config = dict(
    norm='layernorm',
    rope_base=1790.0,
    tie_embeddings=False,
    parallel_block=False,
    init_std_qkv=0.0341,
    lr_head=0.00409,
)
Each number is 128 + 24 x the weight over its row's rms, rounded and kept within 0 to 255. Layers, rows and columns count from 0. Numbers have three digits each. The size before them is the row's rms in percent of the matrix's.

# layer 9 MLP down (transposed), 832x320, rms 0.0844, rows 785-831, columns 80-159
085:138137095131125117131172117119131124123167161171145124126108127146136118147075125130099170162121146135091134144162109095140137132124080108146111132133108092145124131086129121110128164130148100103141151148135128138127137134146106144091139081
104:170146137133163136127122105129149096098138120159121167164157137096111139146131108140098098118122124125113128148128088152147095148133146128111096134118101141151109082175130130138129091068122153108132118106137119115136077102110110086087141135
093:142165142112141150120098137089154134155136146143167115098130136133135136122114114158148000118121164141118101134095100140113092135094098155111153148117084094150134130137093195119112157154069090136163100132120141157108097111142165135109097120
097:144142125133168175167126143152130098129145113107116101125117145151146161123115087126141172101179072124108160157120111083102146140126142110091151106105156105095106133108108155147106103142121115130125086139125109136083139144131115126141134159
091:122104159077121085151124114074133113134142105122098112149157094108111148126111109142134142133163093115115151138131143120122122149123136108132143139153122133130122089122130110150130110123116161104093166167125129157125155112126105143127128131
094:105175121129125154101110129108121171165105140159135115140109113133127104121146079138141146155124125109146074195123135143094135121131114116164114087114062170143129127102073111138133144153113137142131118156122163106131190120152130139168099142
103:080155147122145097139165119125113145145086144122154117149115146121096116152133109126119170139119141157147115167151109148138137160121142075146168091115101125151120098139102088135181098132151128149154133127161138102171123103123122125150096179
103:187122130137114140101177115136137115137129116137149117090119139096140142123126109135174139138149052149127093141110176141101151120090139090149139146125085086159141087135102171119097088166124104140130115167156126159123134130166165115100132128
103:112126160112134135116158127097117137114151147091175122128139150096138130137128121136158125108149104112155145148123156144103162130098134175169139167100155107136059144088159145110107144146123139121139148142149104119155085139171105187135114139
097:128109144118129142130148093117131117144111165123152125147076156095095102146134126125108146171138127151158164086185149164104102163154136133128138169136148147116162151113099148119139106148143138141119137185115174114087136082105105158111147122
095:104154133128142114127127142136093076170118149138107116137138121179128153132124078157128154141104113110100129131149078132117098166143109132112155115111117148101140135108147109150130106133135142148133126119105120118164101166144168138159125124
100:131147124105097126119063134126141135147094092095098097092143107097136096140131160099174116151084152085124161063112112098121140133140119103116106129131136106161119118154137142143150128175106090133109145134139119085090123092099128161138103212
101:120125125138125154127147107149131128082132111084147097128119134127170122111129088150120143141149134101116149120113129116105135111167156186119148176077149150169117115135161151153135144077117136091137124149083112076096166144152152100166152155
110:106118131133094090143130128169164102142115120111137110139125120134167127134124129103097129134109118118131152110122101144116093088126140089151129100164118155122128133123111136131148118157131144145147108156112092129172134132142120087122122136
103:069123112181157139133117104123111105068161152132176137112123113147136131120134101125126214099120155121143116142134126102110146094133135100138089152091120120160188077115113133160128102125147128146152133101093143144115154104138098096094109150
108:131101137107119113120159114120156142155134135124148157173151107131081111144142109117085094119091105112130151131137140184107150172121160117119140102110120141127173085101108116142145092139143154108122100084154129108146116145135168143116143179
107:102154104136150130137148107102147123172151115104145135105128085172096089159105111183096112123091167127124131097106147118119165135153115122116185142095107152097124154109129114074142085191117153144146131107149158082148080139180088155090134143
097:159114122107081148121111152122146134113119093147143170109101109178094100119135119133120138135153121136158151126164176097136159148146139201081104108185105154128104106084084082129154158157097156130115138167193100158160147125152103097129095112
100:142147099106110109159157103126111102117120130107123157102139141098112113101103089109179117129154158132129134145118175119127129103161101124146098128116116108123090121085159123141129115128104150131105128134095104130160156090159143116160130124
102:161134088111123147150143160144136121116187119125155119134116126148124138161144152152137100099142113099128114121149100143159119153121130146144089075098126116161148130135126178162111150125120092097084107093155102118137142127111146138161123134
098:128130107110116144167096125113102152132143107128133129150149102144117118142102144135120153113105078158153177123103112107157138119116156083110143128133115158101139089134138168192140114143140165129144083133162089119119175103167176144073144120
099:132123079128104124119193084147121101121181144126155156085085150098100129148138186153110155117146132138131121127117117112134132100143109098106152157063130139159141146103160142157117146099152105112134117139116091156122166141136183133105107148
092:133119121100144143151118152169099132143124119114125136144139115174134118140142173137121126121129133132117124111133080141130123111145135118121120111119161158166129146105111123146111163086153091120119116149160107211113125116124136120145126157
105:156130097143110157154133173140130108164127128133159128119120143134124128109128126131145086163108122107158168108115124140133158152120089135062115096125130135149118109084141129107062133139112135151114144178125093125154127191144140161117139127
111:126111125133103119123174131076114108185103140132135148113126133137138118187126117161120089115166176128107163108133163075130122114143177115138125132101095164184094146085143111101164064138112136158112105137141117142102177106113137103093142084
098:093120113105118137130118155178135141171127120126141173135125123104116134106175105116130110160124110079122120123147138131144125150127133139123086169138139119141121122126167097119117152148114124131123100151133088116080160139150100140146120122
101:116152145083115128096154139130138116171163131153142132138111121121106181127165150131178115123129166105153105110146124145137098121121166105113149131135129137095119133119125114106109137116134142116124137165125160156173093085103132132155114144
096:112122130134106138107116109127158110104155076117116111129096115135135168139132118105134152057144113119120122086142140137140136128090096152107122071155144148106139143151121117126104114116135124149098142137075134179114161125141147152133109139
103:157090167128105154167076149094117150131133106106143132080182090111148110121125098160131093099109102104134141107087148113132131158106148141152185141122094111148088142118137149115130129149157130145082156098165157104127165156117129110134162124
102:160094134120152117140107167079137125114146137089067115161142124091114120097155125185110175087171161159140134086132110140163104128152110118106156144158102141109142100130114128105143102149172155110133145123122147125119122114124106117130182106
096:141146103126110089103141130112100125142112128144113142159113133139124148154115157183142141110127104150144123174116108115122134070111160141132144132129112153114135103126139115140109109109145104103131134067155133145153141120114153088115095129
103:094096102145157156100150123098117197121157108137157121116111171169144126129156113115154143114138110134082109117163158129102135155112146129154148123144095157144107103105090118134095112177128164148131184143126093116152107165130126118138116177
101:109103164156109116135148105133117134144132132149171109099153141090116091130155115115110085170162128110155115120116156154137123118152177127161170140154047145160119123114132155147119139102090157127122130134083136110119083104119069100136137104
101:139170105107102135145094133152150136139132121144092100135118095119096133132098111134134129085103128146133145156122124138117125148128089116107070099161148109137106119099152117110120150170132139092120123150136142096105091194135138119133153151
101:157106150143152114105134181144110120123111105158116117133146105148121123142087119140146148136098138157105116116131096102063076158113131131186123100156207131118122152129148130136087140127112163110087118149099086113156170132163156141125140074
105:125149147113094103139090143137144106119148089120158105152135104093092111130140071130132104086189109138142155120134112108150143139159176156116124109151147102133142106145135160151096124146104153111103123119067137097154107148116145138118137082
107:127101095122127160144126147138108107183105090116151133103156098159146117083147127048124101138135111138158151111111156140142107119158131167128099168110142143130096138199158133146113133117089112132128122142112137187117115160153133144155123129
103:114138150127118088139148154142149114138137121095139105136128136154120144116124136121105156132074158149148116145155149130149136142146111112078069122131097119154088138086141072077071160143153140146105101135134112178159169124143119133142194084
095:109134152149075166132106090132141149135134110110118121102141129160045131129140134131119108137102107161154197121117133136131100136147142119136153129129125126157147168128141127102146144076118097135167124134136126059134141152113178154121155146
094:164147140110137103174114144137099133119108184176127109163116126140116124095150147122117022099146085126167157117128105105081127105138123131126116112133129125115123111147155153159097170115092149137133103117132128168160139156115130108156161134
100:133158156124114091139132127118115126114155135115155139123137132113086114159119120107116158141135101087095121103132102137134081148093147109122147122136086102109148117114166150144145110127122173130117145115133135172135140111140148114150131121
102:108123120088119081137173084126110147154124145107166126177123100116129145120119150124122093113105160103125141141124104191165155107123158095129154118142146124180139113105129121154129118088104108084136111148134099100114135147126125133167123172
100:112136099126127135173150161152150105124103102094142122141150107141089132084101132133143098122085094117120111104132115160116126131076162126110137089155141115112122139135125144180139109103157108138122154107110146151174103115156125141143163105
107:100174134079103100151097131129102129108118116123105091091084143110146103135133152128133180103146140102158140138127102110143128141136106137156122103144092097133158201083140161129158172125139123167118090111127093164150138138150151128098108122
102:166127110094104119166152139118141117136154120160132148111110130127106101101118122121146094098132156156149078161125168125133117127165120083106118138125099143130136090113129113081161131134137101142105144116102108120148099113113129097118183145
095:095113122129116143088109104087131163125090134152082123149151137128109117153135187133128133098080141186124139107117148124136174121161135109133132125154112128109099099104125115151114138151103123170123126103125168136111089121141111145099163124
105:107130137153173108146135110115164130117116118107102087135172182131135124079102154061144097136150127149094089089135178155172178133118131144152130114157094138134161100144121130174148160104125163141137170124119093127120097083143140084091134152
# layer 9 MLP gate, 832x320, rms 0.0641, rows 786-831, columns 80-159
104:104115146138142163138132165137157116116148106142128124133151120139103151124135089132142125097135111100144120120088125140135136155124152117173127096118091130132124148101106118124168135082144141129127100167139126132107163103107120125104177157
095:169156111115123121135117174116178115118147142160149154121102117161155119101163137130118128130131164088129125086130129132156143074144135123103141153098144105138158114141169097110124170095119108130148101125118095155141105101132079142138130115
101:100099119110129112135126151107127146138149130153138141142118095152099121107126142135091139164125192185123136139146136135105105107119122122111136130122169178132144116122150106125107155099133145185141122136107131127130107143151139133116171137
100:129151151149143118149162122142114139113144150103159165168081110123098139147121116114132162139142161092134149066108059086144091142110111112149119111070136137176128135121155125121074115136127072107160142146130123139099133091103104118132102140
096:131123088118090090109138131125104121103138144122126114099165152141143127133126122138121134151085088147119160179142138120115155071160074136104118148105137125165117085139149077118134121150125097100132131144129161153068163139143112113146095184
098:143176165142074171137091108128142108160093114111152158130115136113151157110104148113117111077099125145154163123082125101169077147174133162121094176110168141134131142100156124113088131104121131147109112109127118124072154147126150116085120132
100:131123159110153160171093133121113105107116107110096135166150128150120149138141125131107121084141062111155129127133128141141106142145146158131108082106137100114111136165113115109133172105105131120125182089141133152142113144150150118127135149
102:157128142130108175113125117104160075138140144159111152114147128166091082152152123145126123135132147113157128171122111169133118124115142090100130131090135110120127105108159109102094162135106140165146135120102122136092125131131112168148132118
102:114116126099096136072143103088171103188105097097157143105134090166132097152164128110133128114117132145081144144116160114144110118172133116082121129145159120143115133099092103130125115128147123127165163135172117120086152121133153111133101141
097:131152162122142173147112135118101174129152122156111160125119107085108094141164175151135136121147082123134111120102134100138111143177155151144126130152059152130126183146094124109116134113083125110109139137135110089118144158122042108087126146
108:117127101156061161116091174157143110153089067090118143121126124130134115123115167128188160137085101148109143086117130148198119094138093119127153141160146110131144138162120130163129106126122120126129162118101153115115135141093104167155103155
094:139155187100139099164141121183149145138119120098146175148077093098119109133114132100149164128110133148096119126098102121094143157129125094078104134161132135111108135125137145096130128103128152129081173100146153123112127133159083108121143102
107:118135118146093094137145104146120127129173141104117151085114092095090175160131161139132121117125155192111140097125152120126096111155148125141117124110131140133094139113171104181129092122137146115083123109128128153108129147128160129131152098
106:138169141119128150120118128155149109149079110122114099122156088123132106147148145101157112080104139119130126097156170146099112119160120156109132106131152155130149091127160148147144095111107088135137151079140103121138125119103140163110145139
108:099094128127142122157162130163151108121131102086132146142110124155122140144150120142133133149068144136149105103125145137055097132114127092133136093100126145112149122127128103101137079104150144094139134107139130161131129158122161117113139115
104:118121152123097117095101140125153111159132145121128111195130147104120143119122135119123123134110088076107141109157114145168117106146156105137103109125146095169094104107108107149156147126113123090136108161154098154084123124139102169150069150
102:088107109148130130141083139112157152133094100141138130169198143109082135106138073133135150143107129078080134136145112114114133121130133124139112137174134110131126142130095165125167173157169144157161136097107108122122131117103092086142078130
096:124171106142103123110091135105113164140130134106101157156100120098132141136128152155112135065085100141087121104125132104153121127171087160137133144122143138161168124132140150160144132087128129118120094052134127112151127147117090137136139123
106:134107098124124155139130126113130154184134107137124109127165092124156137147093113126127118102146096147104156104124116116155109136160168142124097134175128117154152129122124099169155104108113133121163122155106085102128140139124113155123091112
090:099134134117107113173170184120110103113105095143141108155136080167111117116102104134119118100109107107137136106118100112149128162129085098117115128103134144137103165127104162139103085120157161115102160150139136162146108139161154129119099107
101:095117104120138152121134137116140149112095071107135146152175098123160121115098086163154121127127145125121109083168110147135128155107150088148156133177127112149169116142125102092118125092115150095116144122083163114079124112160118083175111095
107:075126110124164155179129134116132152155080116123121123145106072079151120090161140121153138097149105084109123136082131160107128148105144135143155096131161135143100082123098151154121144133152141126159122160098135133113122188125108116130133127
108:108129143118113144137141148144155109122108140094104104122157139073158141118121165092189104113110189125136139132150104136142117160143150109119128105095160134083126153096148110126141141172150141128122115156130117106133128141126094124110132136
099:144124120116141168144128124105141150153161127118125171166115119090145143136126116111117142113123113133085146127170115121084119092163117144090088080117191113096136168155126103140108151173133124119111158135133077129116127124116090140113156150
102:100142111090115126135122113136102130168111138114158169172130102121143107131142141120149112147149120031151148100113155118186095130130140124121137144127099111125096113140142103142118123141097110129110149146134108116102153131148104132165116130
104:095157118119132134135128105131086115140150133116122138131083119072123165112123175096153124163116153131117151073097135184137142121150145143101114130109132108107112094120185118126112148100141094129118145087108154138144149133096125124120112147
092:110109123124129119122122138126143115167111114109108157168170160134111146164143098092178108101098147126136090136103119133160126119159160109102116104147088095145149144175124097128115153098164151116098173117138124139100134132100150114063108129
099:151098116136162120152141133127131108124139147118141154122081094110154124153139154110132163132148133103172122133126163153116162120125088123144150123086093117122106111165134126155129134141126110075139131115131097133151098118062131159107124145
101:116106142099140114098158135177106096133127132165141128133116091135152123121158125118184104103149169117166096143151133115096148146131156146174072095118153171164154125116138116123104126141157133122132127140114092123170138134120099150116106110
092:131098128109121141173123123135173089120083113102127130138114156092140144127116094116117142122085113102111114117077122131122127077094152138098113134154159139130137123134135130165135150126141119088154140088112101122152139115098110106094108145
095:131116143122151113123132142182162083139117107083107157137128127069145113106101120116102150140098119124136130145125144109163119122135156119144094141113183101122162129117178111122136143117173121135134166147157128090100114123113110147121107127
097:100154112146122154116137144107149081121129096162095095154107133124152147173082119134140161117121085176103078160131099104106152124156153104138122104133114078142096157105132162109123149123137141100124131131133120117143119155076122112147082123
097:141159073126098116126091141169119148141125130113142159157125105123124126151155101086116137122155147138132129109121124148106136122163100104141077120187151117137112147131121155143121130167113134123091143103108118142109140127145129112109103142
104:108118127111121142149140130132126139135142130141118138146079137139079125111170121137133150107060200153094098121151123091104141117136123100156167098163111171136156122109159141150128122092171141104085153127149167132136090124134152139158144103
104:121142122124143140108142130164165103114135147123077140129136138090117101140117186113201165147130108117115142132106162161112113159128113119166144128148162165136103119146166097127159154122143129168140114141139115151094124146077164138118129141
104:155111077147130199141116193171106137133115119081106148112143118152150132154100132085168098107129134104157122150111123152140079102170090134133076124118106128113123161112142156141121136068128147127110129132136135114111149160118090130145144123
101:116108139147124092143145197131112096143126086134143176097146096170120147106120140112151121115158139180100169109129160135134115103148119105141129113115152155124112195108165155159124106066140066093128100124102101162124094130101136150123095153
090:151151143136104126108137099151125117097173143141118121126135132142132163183059110082158149107125116152146126125129074112137104133139119137108138115140143145114109133125101147159091089157139108122119135126136147099151117193110142096110119093
092:094143110156148127124147123142109128077126121115137131113087119114156144207142079145156120118116100117124111090088136136132133111154102077117151150163163127136123142151119128157132093156113164139105174157136108162092133120172165117115090133
101:156112082105181124176150148125161142105118102188127125117131132126129078149090183096120121083134123124115119105120120128153097126144144143137127137160118121108121126118094143112100123136142101173152172095157124144138100108133129117104176104
099:109116114141125128138109094117137130133097148177147131128139110123102157133126133130121123113088136146127142113116131110093163142144087100126138134110142131151134103140126086174138107103108108041141139147156160109132115163174107110128163150
092:108145100130144118157160125150122073112131158126134131130116137140127167120144124128097120085107111072156114127154118128118151131134131123152133086129160162106161084102109132128169116071181095119127186103104151121158075088110148136128144166
108:142174071146116134141092134122106104111091106139126134178109104123127109131093123130136150152157158145145123160127117122117112140126101101165106093104092088123050150137097145105130152093138134146127103112166156122156142139129155164147131124
097:127109140136115148143102142137093143104151122083105180129149169151109120152153151107107116113155136099135154089107133141159140142182113103115132132136141127138104142142149115136104178109103143114122143099134143114095135141116088151107124107
091:136159119133142152123114185134134132116127103152147118098124126121120146121095147124135130110131155145090120114110107149101105127117168120122131142155091140101144127132112154079094128094141135131165124129132143149128121120146130101142162151
103:135077145146130121137086130120159160102163091152127140190128056186115159147109133128128132094100137119118134134131147136156133160149135121107108141131124142152104109080120187128113139127149145078138175110150083127153104087145121115119134134
# layer 9 MLP up, 832x320, rms 0.0643, rows 786-831, columns 80-159
098:119120098138124155062109135101152120120140144142129165130110126125112132110171118107135161127139125119122128090104116123106132136123152155105125111090100120141179156163155104185125115140109160143131107131114114117088129117152150108144119094
092:142102183114111159159118135095110125163057117115118120145109128086141135119115091140122120182135119117152093176165156147148130104164108121140110136136088106130139129151151156106147108131086139103069122087171126140155166160148111123123180145
094:149135152131162106155158110114131132144126136171121124157145121099097125122151122122146131130140141101168102121126158170146138143129112126191160143118063120151140139146139100119156159116119141111134143135126142156108143070116160100116120123
098:154149148146114083163152113139153130085169141092136146141130116138098117114117103157151159143137125138149126135122094136165125105122156130141110091091191134159112118118126089149114094162139130134153170124089093141135110118104109117094099139
092:180162165072118106165116133138142132148122122117111164078145154131120141108087138117166145072123125154122152165119134164134110073125136126089130105137156161098139093105153143112117120119126102096150173168138164138128155127128132132128098106
103:146103154163105150130104077103174112103123123158123125126148135151107147137101118123122123123137087124150118131149097148130116139136128134060133137135144137126128106123116106096122114149140152151148154159125126146131086157132210128100115121
098:154149085178084126107113133106129094125072124103121131117126134128131126114119112165148121153152151135110117104133138095169141089104125117114148115127100142148144156118123150071156105171108122151123122151170163116104113124096120143179146159
098:159147151157135152134141128129124146166103174078109116129113124110191105138182089140096140134106106089137138097169102106096114121151091095127141135107102107132139120080094082175155110150102107120107132123134108123133112142136096139129112158
095:122156140113140161118128140121175149102119142120135124111156083165153142118140162165085133113092081106125132120104112121160138154146153116112105105135140111111137166110161110105145115153156159161136141110144107092134102159177089139160108111
093:133096151112188155128158151115115112128137093136127142160134124094133121173090127139137130128143152131155097148122165131098142105157182121140159118140110133144124110110082136120132109114145122117136110136075118099149176109161086116094157097
099:143129110114111107081134098102153158137136116133148135153123109072097185137116095142089158138185204132129140150102124150085086189130106126142112119117116125164081122113133121123099127161105164141121130140159089183114095120107151127135135109
108:146170129116121089102188103157142142112104133121151158097098080086130097136134085112133146162122162103130177122111171093115123129164151100082129169176145144111120126171116176103164111102095121101124131138151173117107154147125112153140160108
102:141143155119181116116153126130091141121132135183146119132105167120122123160115139092094120134168101124077140121118126164089096117140136139139131135109093106103114136121127116120103147149125126113121124132078143162075093125118123156108117148
099:137084121098127125113116122115143156114079088165131150143114186086074152113109115121100117143105126101154124145184124153150137138142100129128150121084143130120119103112143108077180136129158109144132136089084132104129113166112136145123108135
111:124165136169100133120135104118167089107151105106126148120133120150144173151128143145138164127194152122117118129112126111164121146140107107131130116147116104122109165133109125089082180087152103136140142116125104099111109134126123154139149099
108:151146078134101132087183129137091144082126102106127095092141136194100113150137159126103120123150150178136106120102148102128117131149138153150123140121130131100116100126161138112141120127137135186118128101145192120133112134137136129077142099
097:103123144127152135122121143173115128149093128116101145135139127109159090113117135125127158080132101163080149138084134098119116110161137114131123124164134183101120099118151149132107120110144109165073149095131136121135126117144155127132132116
103:115155109138132120141092147156128124142118132134112148106110146099170089128131123143155160159104133145133114138131123162148136128179092112108189163122155143091097151103152081140079102109081105163098133111125146134103135117125141112075120156
097:106134133104141142092133126099130152160131147112146128070140136084133134142133133123089140123131146129138119133167158128125095116126107109112137102174150133099142140123113124106133107128137147143094115165092093132160108178140073109115150120
105:138152161135165177136108111130150111147104135125072113146133138104186167114163110134128159133085109147117122180132125133155136112091134100147136100125102098124137118164123107131150095163150125132117106125131114149143120114131135121136209141
099:107124104161118134103098128112130137124157176144121185160115113130103129120101136101138112125134161114138142111109162147107111161157087178164120118111154134100090118147131112156128125145108110136121112179136106133100136154102185131136144121
104:099118137139146189130068141113176137097131121104128096165159125103098110125141156108113091147100102082113133141099183154132155102123103147093117134117126096127135140145107091159175101127070110092104143141179099125097152129157154126089152142
105:096128144097112134159137158144153113138136114109143142155118122099133123088120138121100146105136128099141122129123101111140112110159118140124143124119194100124130102139100153148126102139132113080110138072138194155128142111134131116148134146
113:138112097137143117128134109122128112158150181132134184128146149111161137140080095068098129119142111154085166130130138122116130122153168131156124115150167128151113168136090072118161092117120165155095111201142113143133161133119118098108149144
094:196147145108105139149167156119113099111132144118109105134107154128145106139148150126133165085160118116116138148113103084115153078110139138150165086125103116147112131126104144121111127174132117109145140092110115094166104111106102092137142131
095:119113100141125102158104111134149125125129110110093123117115142131163109094072131135158166147108121151094106144111124127096158126161149153152128123144127110170142065149118121139168132191113142148118129129133121150128118143174117094080136130
101:134152130170146138123098149129122120111132116108146113086106126120133141180151168158109158112114100155116129091128106138115131125067082126105146111136161156116097158102097143125126111145144092116125131160128164131146130120093104173175161120
100:136111094173138159121128135122135150094151148121129144100087165143077134068154145094138135158113151123146143127093128130162148112121131125154108170068120154108115153107141102119138161127124086152125136137128091162070103129147181145099110120
100:120132130165142103108197114115116159133118144146139165145126115121164143130147098145162120105166139130133125139132172127116153071106152115158084162167190118101133096160110137133165099143142145133149110120089133124155152133166090158089165121
102:084157114173091129107141154126076139112145125123129112102133091144105141167162144134143131106148110110135155049097128127168132113131117119144120135107133154129120138131107123171121108085155145123087134144145143147108123147134104144113123130
106:137108145105175120167143131130138155160086150154103141166162153075112118125134147171076165155146154137111126113172122113115149160100164123153109130103139156078163127129121130132119150157151158095157105136127091130158149130123118140119144150
113:105143134099112137155111130103116122159151099200149083099126130126111122129131140144133135104115101191132115136120125130131115135149180135134136132158095086145135153129127173104116130105153142146182108162134137104150127144077114156152108110
107:116111118123153094131156144136150070117092130135115125160149154151134151127116127124147140100119117135111110146130102077134109124112104128124121137090158104096191138140155107102119135122145111086152135166153117120135076125106127154164142172
101:163131090113142096143126146156106119124125130130137180137128135154133170142141095172120170125112096099145141145173143147112125120135112114123093132127117158103151096104124090119096131101102119157164150095109132148076137144122119179094120122
101:104102122133151115110123073128129192141141158175111205139111124113110147114122121113112149131112170127128099134133135101124108200099063082158179168116095138123106133121142112128153125100128073141146155130142124105142156166154104135155081142
103:141122118148111128161112106137125119166092100115124095103167156124182171145137130119128133109128122117106154118125111127118155142147109114132142132144150171133124143085106151124115133120113148150092102156138107123128123144091117137098181130
103:116112129170129168124093132117153129145129093117131124172106110116129129125186143147115124132152088123129122129135134123155121133141180178129146137094098109123089145134135139169166155104104133136159122137116113137130168154144105086136129126
096:162135113164128091126117066130154157118156118169110140112148123149097107111124129121132133107100140172125159114133153137131133098105124160093119120148110181121114104127103112115104085147150105121152107129122138164146114132113134120102137090
104:115155110113158130120141133097119142058105141152134089094107157130115124144165085149109087111126109122111141094144126121125105128145117104090157148155149159140137117116133165152134118146100160131098117172160105148140176157126187115139160148
098:126073158158130117089175113144139108132147147120099143149153126142132113112142118085110126113136143106152150121096116125115134154096150173105111142143142139091119123126145108073138093119122110114108113108111086112106129150153133156105100120
100:098208092147120137144114158125102097101122118093088111158119150119100088101098105137130154121111165146093061113128106127180175112141142113112131112102089109142147103137137118094130159142144149132126153044117179138139092108114145139119117097
108:128117146145122145104115135135152095144100079114140082132143130103106122158141155117170149126133114136118124106085123111124108094105125117069111146171133088106131143155087152144106148189085133095131107146164114150133146163133091140134130116
112:120115171077126146117123100134108114115165140125127124126118116126122170149147125103108137108120117133148099120134109170105147120141144081124115128125133143143143104096140179151109100163137198120154142119120098121116112120097151094138169090
101:124118112154097147109150117108111097168121171113114125118169126104153136110080168165152118127142105073133101147139140158152134097104139166141099166136147128142115125150119144125182163119148104127140140160168174124109098146155098122142117151
095:124136144123151085142146162171060155132106092123090177084092099138139086082132118103118160144091171132115102141134125140111134094125168164118153109117153139160109152147152119064093118112154140098144103130095077119097128131065074130116105152
106:167101131135095152106173140100102106076138138158163152104119126170148107137116132098119139120136138135091169115123088153178141136123123122126152125170105134115142142116129096118115143109109120092154117102108071142108145133145134107081120134